config = dict(
    num_hidden_layers=13,
    hidden_size=256,
    num_attention_heads=4,
    num_key_value_heads=2,
    head_dim=64,
    intermediate_size=512,
    vocab_size=6228,
    hidden_act='swiglu',
    norm='rmsnorm',
    norm_place='pre',
    norm_eps=1e-05,
    positions='rope',
    rope_theta=10000.0,
    rope_fraction=1.0,
    qk_norm=False,
    attn_scale=0.125,
    bias='qkv',
    tie_word_embeddings=True,
    parallel_block=False,
    init='normal',
    init_std_qkv=0.0249,
    init_std_o=0.0,
    init_std_up=0.0249,
    init_std_down=0.0,
    optimizer='soap_variant',
    learning_rate=0.00238,
    beta1=0.95,
    beta2=0.99,
    weight_decay=0.03,
    lr_head=0.00867,
    warmup_steps=200,
    schedule='wsd',
    decay_fraction=0.598,
    decay_shape='linear',
    final_lr_fraction=0.0,
    batch_tokens=[32768, 65536],
    max_seq_len=256,
    doc_mask=True,
    z_loss=1e-05,
    train_tokens=361300000,
    max_steps=7416,
    dataset='wikipedia_en',
)
Each number is 500 + 25 x the weight over its row's rms, rounded and kept within 0 to 999. Layers, rows and columns count from 0. Numbers have three digits each. The size before them is the row's rms in percent of the matrix's.

# layer 5 MLP gate, 512x256, rms 0.162, rows 291-307, columns 128-255
095:522508531498466496487471501492483468540527510516500493450550495502514513522469516516512496469479510515508514519495481441491453450496542538489533507511514563467497521525479529505475568479521458507492557536537505474509514471482542505470493536488520458478467519500466490468454526521499485503457491500519513483491488511526507552459505483527540510505498447526483506495495526488461499471540
107:503522518537487520538534470498494539522506481516509501505539502526532492511494517500505488458524452506440464527498496504506464437517455516520501503499475500487468543515543481503529496515488507531431518482522513461482494480517491506514483494521488474490474476508532498482472482494507473553490447502475542520443496521480497499506516489473528533520532549520521559493498476516444469493472
109:541496498504497491498467552495525498513490477574501478514515530477517481487521507485488464508501531456522497490485520485531499449498532547553494489499499507471518478472476519551475533482479496495523473525468489486527549483490507477467528469513460498533512497526509482495478461538528532507506513513458489511523513486507520487508510531510506522545498536475519508494498492485519456513526
105:512443483466481492503535495482484459498511489491519508485504507515510530461543500482473458492509539510471451500521507475514562474547513480526538513509523510508483477511494471481526500480489484554488515527516521532517468515479520476498519467488537479514492523500504500495472463506517520479455498505513510488491511515527545462496489565494518521518509540486478507482517500533525512480510
095:499522489538504420508519460527487440502516527506495523501443507484471476491443469535500507506463520486504485561474510518504477491507509475529443493481516511481516487505510492519521480483475524497511511484530520487497532485544499463477517527462531503507529480447486523491507495482531498508513473505453504557478519467510487487490466477497528509501507478561487496515500516416473488513489
084:526503532513494477485514540517505550498490530520497489499526496496513509529451532509481462487538544485489530526485477479502505504481473499520468518458528532542479480534480496500447499488485509471485512512509514455500484492540552485476509505533507476506512480469529501513497550496544501496514470514514467538497501480496481533506514510476504478455489486472531526503539519473519494548525
102:478461491523457512492463530487501510502475494507504484505499496485531456471531539515515529465484523492531502517502482485503450486520514508536473508458475471496523507497522494479470505458528520463482508480480480532494434471501556518492486480538475470494516498493528512456555480532502518460510474473485532466479464503466503564527511487480533502505516568479501464533471469451519503477514
099:454493475528471467530465500490500497475531450502513504519515506505534500490489539515522459484516500510493466453493510526523469492504503527523517470508514465474498510496475515487515535486495492503480521511513495497497516493499514488519488495459494489478467501499478527458469465505488503504515485505520466461479488475482459517461533485508517488456519482458514453544528513509529519496505
102:473472532502512496548454484492495532457513484517522511503516538436459527505519518496489468516519518495472492524538550509501544514484478506484521486493506519493472497514473491482520480522501504476497490508489493508486497483492510516482525510494481480552494490500522542515471478497515445446564487489490484437476493476486520484540498498470505510485509443483515490476487538521541461493522
102:546513473512522502494506516534474509477489476523472489518506528503499506486543480489500547487482451464509526493482522467473469530471520527522499488464545480510496508557506480507523527488506478519498493554489482514522456548511507508485491477512465534492493527508468521449487476484484465536498547497528480490544474532486504495499465478477495539528489509491473471508496503505533489515517
106:490534522537497488512498515502509470486499497517515502513520542523505541506549479530469446511469503515496466484520468498531528508473484480510481526501532495520512485508502529544484492526556524454539504533491504495524530476517504481470486497553534519520545550519458505488521514512510472473502494522495511501484508499418495488516466456545489493471520495499500477497476475507466485516548
095:501489478538500515519501499469479470479505493471527524452479521496489507498523516507470468528505516509551529500477488464482535493487484470521511537454474493480487495493474491486514523485502486503526514512518495537520498447510521506471502517492513469479454479462450513443497519482455514500541533477476501491494510509497470467496482504523489492479544514519532503503508525505492496517437
108:495485475498551506495485489495514489461523523534470516494492507470516489492517477508496484472534541500493474508505499515477521530486496483527523514494474524456497479467486489499516539509503494517467518507509505509518485481492481488476491545495485531482455486491473472505498493513535516472498492592511511503505468497470452463465505503510505499474526521455489515482563525507520551479536
096:490536516490523512486524486507493519524503469488468464492522470488470518465515489446452511488525481459502527523470507523493510506483503502508519562530490510510474537494518503484523532467521495514465489492460482533515498531502530469475477503489521543470484482527484476460482537524525539506495513491500526520502482522528504478481472502473525537513537485500497512494527487543521539533485
097:530519516541503529500490495508480531482463524489489517510514502531470515518496471461515485488478499511452522526546568471529500538495499480490521530497484519524497500549463479545510513525488508523498494550516496492461494520510494498517533499490476502440487509500429511481528525459475496533490512500541535485463460476452467512487454504528503495503480539467471476529496481465522517518492
100:516488484496492526513504505523512477469470489481497520514499517484515494458528539525508469519527483525533475497487479501507513454472480486520491527476459459539506486522533530511465460504472468542516528535503506492551492460477499486499518529470563497498512521496469513475469515545508483474497498505519512535517502516494489512514486508502496504469518485530500535496568546520508556547482
107:463460514515460501481494503460526476535492504516518513512473494476457491523512516518504486494484524510494500501516516497506498496459480540487508471525514512503497483477496502472517517485494484472523506483564491483512478519534484466490519458534455499510497570463548494468469496483540494508526493559456527504518503505476521509509502492509496519519518515459453488512475504498498491524462
# layer 5 MLP up, 512x256, rms 0.165, rows 291-307, columns 128-255
107:505541488554548492483501530462481465513507477535479517494487521521518524528526501447530480519515492467527498500510473519517493497510541439459490511533527519495535506527486521511461488537507500497514505491493512478435507501499468477491506546513497437454487518477495514451514482494457508530445507499483470489485520468505474486541511522475492522467510435516475526447464520484507501478486
106:514484466498494531515475446477496523467514475520471509495448486520464490515486505548482476496499486530511453496498507521484533507515532492473509470532538475520494467464511476504538484507492513518502516509449494502512498506492480523501525465491489482535477512454520509479498472540468494496528525519537506487476503526532448492483502490494486462575507492501476443475478492527514495457483
102:504525505466463521502474506524480507518522490524495527525449501495502451515521519530517532465524521510497512485502527496531531503483500468491485502502484508529522486535494481468513480505557541522455490513494499510533522475484475542527462494528515486489494496507514506476510506507443472503522465494473524533500525435531521490571546472538484491469497512536434472511536468495475521499543
105:484454535508475521481519501486480532428517482495477483496495504440451466500511465548465521463476517485495501471511499451516479533499489477490498477526461511514474521512534510474525500513511486458490513501489509517512483488499546453528495513518493525495496482453489456489514494484470495508496551497471513501472494487541490543515485526473492495462520497509493476545475457512501542514509
094:504538484485501500462496530489496531488479509493506496502465488504469488477489479547514482507506535495492529551480534471506435493496496483558544520481508491456476504464475474552483486517495490486498500495534506476493489472503477528479521452540537474499519496494522513490506496525484546516506515528463463499494510487512542523486467507509480472523466509500484479465459506496530535477451
090:513473513493483466556473514476485509528511489492465511517516517508502464517473502497541504455515493493510473501487509529496513534497489537527515509525511496520535515513485506514483426503499513496506485498501502479494491491500478492495506528514480489493477447520529519509508505455487567498533488510475474465519512537489490525533456514523468489492517487489470455464494530507496504439483
105:486495507465496516492493515510499503452465520472494529498456493477532464457568482476500518517473499460516507457470501473496478505531467512535462527532494493496537475521523470503445513478526484521505491505513510499515489533502505513499525531542526474478482496486496495519514456515544544460496503512535465467481526497451543556517517520516461511516494511501519491513486477506522475495488
099:546496508486463498521495536518534520522432511514524475487463522526536522508494495507503511447495459498577475525525521468494443533466463532501504484493484512528511548459478502539525485522477456535494511504536493473508506513506476480479436530494478533509519527477511474520503516512504538471514508498535485521488520505487525515549515511546523529511486508496490539529506458500489498470514
098:552520456460496502499494483525513512541513516504530506474513481489493479538493539540533520507473487527522529526462497490487463487492524454514486500505518486469472526527490478540448507497560520514500504537475485513539491463519467457503519487525526514490496497510490488468521507470488507487502482519518502506488496544541528526502421474458526492502519516534482500506501468476453482508488
102:536496513505497514540550519481497502468495496527435471551471509496501462492464499545532532528498525467491450480492516523482490498472471484509516500514497498527441475501483466511454499464509523516484524481516489535486512489533499491502480472524478454447490512498480497455494498455523522495533490496541515474497452533486535545470466552531490516509535485511483466549472535525516511447470
105:512488533511459475511509520490540493522521504551517483495502540542496490531511515517468477500523532486524437459513529516515516461490494514471495484464511533473483508487501427538507522524511474446467540468442498472473498507504475478481490498519486466491533475479515495536503491485482526483466510490461508519446502479523500474535500485469510492451509493514447525493451459524496508496511
095:486484488495464485525516488476533489448473566475490502483560485474525510498475500493454535506497484481568495509513509521484514544520536513489513484526506496424504493495519489496502510488487515490487498520523509524506462512490466505480514500520507527483480476494490496500507475542500482528504476544526455486490534478499531526478476452503492516547520455537478489568490507472468486499561
103:533482520499488496473487485472496542537538469461500505555483506511465495516496536485494545535484470501453500531484521499512511494509498513512464481529527465510539502550527524452478510479536510460548471554505456474516495512478501480491530499452504483557499497502546525522531493494531546511470501492507504493452499466544494511493524513473478495535449474509495498524456511499486490516514
102:472506518504504490425508534492487509471528507527504487487562522523504516483518492496511465491481498510490543489514452481480525493515491529569508484510547495503495467505523513472488486445521444534514475505502506523489483514487516449539491499507550538496475468458497493452497487533480482469517505529523496512463515565493497494528503508450475503505499471532496512516502506457491521555456
098:473528468463537489517484513480480494519547509511456498535533504483530518476522500471500466555467468482524483528512509469518495509471503452511508545455474523526516481546544471518497523557461514475498485545485509492511509529493483489531463511508528451474502551535493480487501504467521476474495510452501525500510478536544487506468492531518482514502502482482513500475479478523495478522512
100:470484514518525498493504496490550521522492543485475516523490532515469562497494470517527492522491483533530520556482523497492478482509482502482487482485503514539506474500504520507497492477470504519559499493488507531513536549513522498497528493498514467482502456484524501518528533480513471523510506499461500459443538496490486515532475486495475479477467505507483527497455495509479477461483
104:469511500476533478509505492480511533495511512430477484484511484481536519508493508518502493484472496467500508497527493502521478549514531510459481508495506504483496510440494514490461501503500490511531473464509529516505516472480498492505525482506470504488505522466496492528466491461520565500513488491522500492510488487475492479458432436500475530511527559517482534472437476509500472471468
# layer 5 MLP down (transposed), 512x256, rms 0.16, rows 291-307, columns 128-255
109:455510501484483488498497509479460479495459528525508501474536508510500478474520501506518455470505495515479502460504492473477504501494520527455512542462520507472493500507496490510472494510486487485516519474488511491495506497526473516470506523525506544456506514523487482500562496511528474506543479516505466523451525524540528503525456502478367561478489466497450507476512481505469481522466
104:550488487488504505543480512506462499507513518500456533487475450522504482482511529495496522523514512492457491501531499493545491459465479506557528514472505490513501472537464496476489471516468484534503503524470475495518493526471477497494534511559488533508493544534479485507500527550475480488455468486444520482458582519463533476504510522481506508517481524491551473492513500524494456430489
099:528543501466567462494473493477509461462516522471436459467533529461474535500485479482525492516483452476502510505485471486483481493493552520479507517507491542496500518479507466469475529524506499500486505526505481505469492522501507530542457517518491471482462475508500484468500499476502480479510493528513455539537508511495481505546505514516548485507526490508498458520486512487518478489525
102:508514564479485478500470489537551514457484518492498456490504536503487512526511528507526463503513494498499513472478538487450488528490513525520478479499487500472555459529481551543497474521502470500493517544487563555538514486510540480485458510482492501519468510485508495499499492521454480528558493500479527493490485448509481476502492488520531548475471494516470488516514450520519495492491
093:508481519490482525490514542494507509524512548477441467516522481520487438541488495495498512519531481476495494498510521517490487513504491496473520512494517496488493508441519485512479502499507508509469516498469445499520499480505487530511468498491488505502522488521477477492486471503466524467536483509485469444490513534558459483496521500473454498475514530457423520497475515493481467552500
092:521484499539523488483470464534501490527501493461471523503502489496504481543508489519510495447529512473495470540460460522503487472508507485521476495521460509514480477465492465529505530487521495462493521508530533455507470441533539521459553522504487429512488505512518483519459486527482516485473475506547485489519507442507493517514508503523458495464497510466543488519513483465499446502497
100:498529496496504510524494499552516524475507512493505524531485500506501517490479506484511477442482519546507521490481482490486496487542478496505508530514493490512510500490514480486502485518498535497493451482496482537490485470487489475477489470507527519532494525510483516505514484507467513504525507516509545490450467533482516460498527496512286501525530497520502500510498492494516464517509
103:529459534510508502513487475520514471513470518517496520494442529516501505504482503524515525485503522502507481525534495497487452512491442489505498503486476495491525529526537522504486437486489512522519468510507516503569468524485492510495449482448530478503480483494479522495497534516483488486500451460522474489502470529488487470481498543540431509505491516537551517488476483529437462513471
098:480522476458508459510534493502497499506526510516534448483470531514549495525478486469484552492521516476460505477517485496478482477514522481472535428504513483567476489492472495503471513461495498515464493508550556499503512518463487460462473480519537537539491514494485467482493546511480492479469492521524487505513443500518488486546500483524586480520478444474511552478475496499493461471537
097:508495510465502515484500504491519500504486505503464484477490511524526497500546512461473554522471477492522474523510508526499468519532533532514513483499513515453516495563526473467522503463489470495490515499492467468487463546490470519498480498503496500571473500498521443501517480509472500507504540501516494477503493472495495538471531498487499510480511506504503439487465505503531537526513
101:476496511494493514533497506510528479511539506474466504528538486506440534479502509530487508553503515480496498499490486487524480466476488495519517568466504490513544437505469507491515485489526483496501466503520488490497503486497500483508491521573475425509474522506528500480475536487496477434470505511466544509516528475463530535510494488472480491528504471526544447480516473525508540516460
099:525477531482496472488487482524512502492515505533534463493467506531498483478493487548529500504509512469422502473538498536522486467509510521475473509495468512509500474504510491451459515530521536506525514506479496501456503499512518468480479497479497522490541490507516510547492516512484460556489505490549488518490488467566514529468479490533457470520462485510482470522497462512479485512511
100:492525483513468498517520497527513540529513504500556538504502476459485473453488480484507485472543496499488470464474507488526491548468466552501485522462471436540520467468489532476494541515512486512470499475489523521487512478544483518538503482453483458489520458501499510495495486468520536507522515549481490480500498484498500470485511530486512520496493488546495501492488497466567532537542
100:479479524474513530480522524510495525465510490485542512514518541539531487490505491458479512504526537456514481496458471506461504476445518489525450473495550504540513493513508518507460503495460476476478473556493484471466536519518493518485505546515497590536511454478558542512478495528451498500488496469491485522530546511494483525530517473466431481485506512471494471513520492479488485470504
095:495544483493527527507423513522527544480488492462501479510518469479500491442478471463518505467460515526501584521546494514494505515484514515532524508516467482521506499563460507496498548466478489518506523496504516510467488497499494517489502487484468516503513515468531520512501512470517481502449442509506482513471513501516482511501508511506384474482523523502544508483479455495531492521485
102:487533508502518524512497489517534471536550524516575503527486521515470567516529466516520533497534495513508486506471504503501537519516512531480514470497483518490458493507495530547535455460529560508530491494475487477494504499508518533472505504484498538467477509477511469532564499483520546497491532488453498486481517483471462536477454504525471465497495478482485523474501503532542489488482
106:497502471467527499534478448521489493510478560464514512472519498519522482515449507494482502470541549509505529503508456510527488562487483502468503484495507505526458497481514523480462498518517517498484518474470472504526467485509500542502487524480452490481472442515488541530493501481517500506543499479499515488489487503492501539496502507512481500454521499490492492496494470487482500489538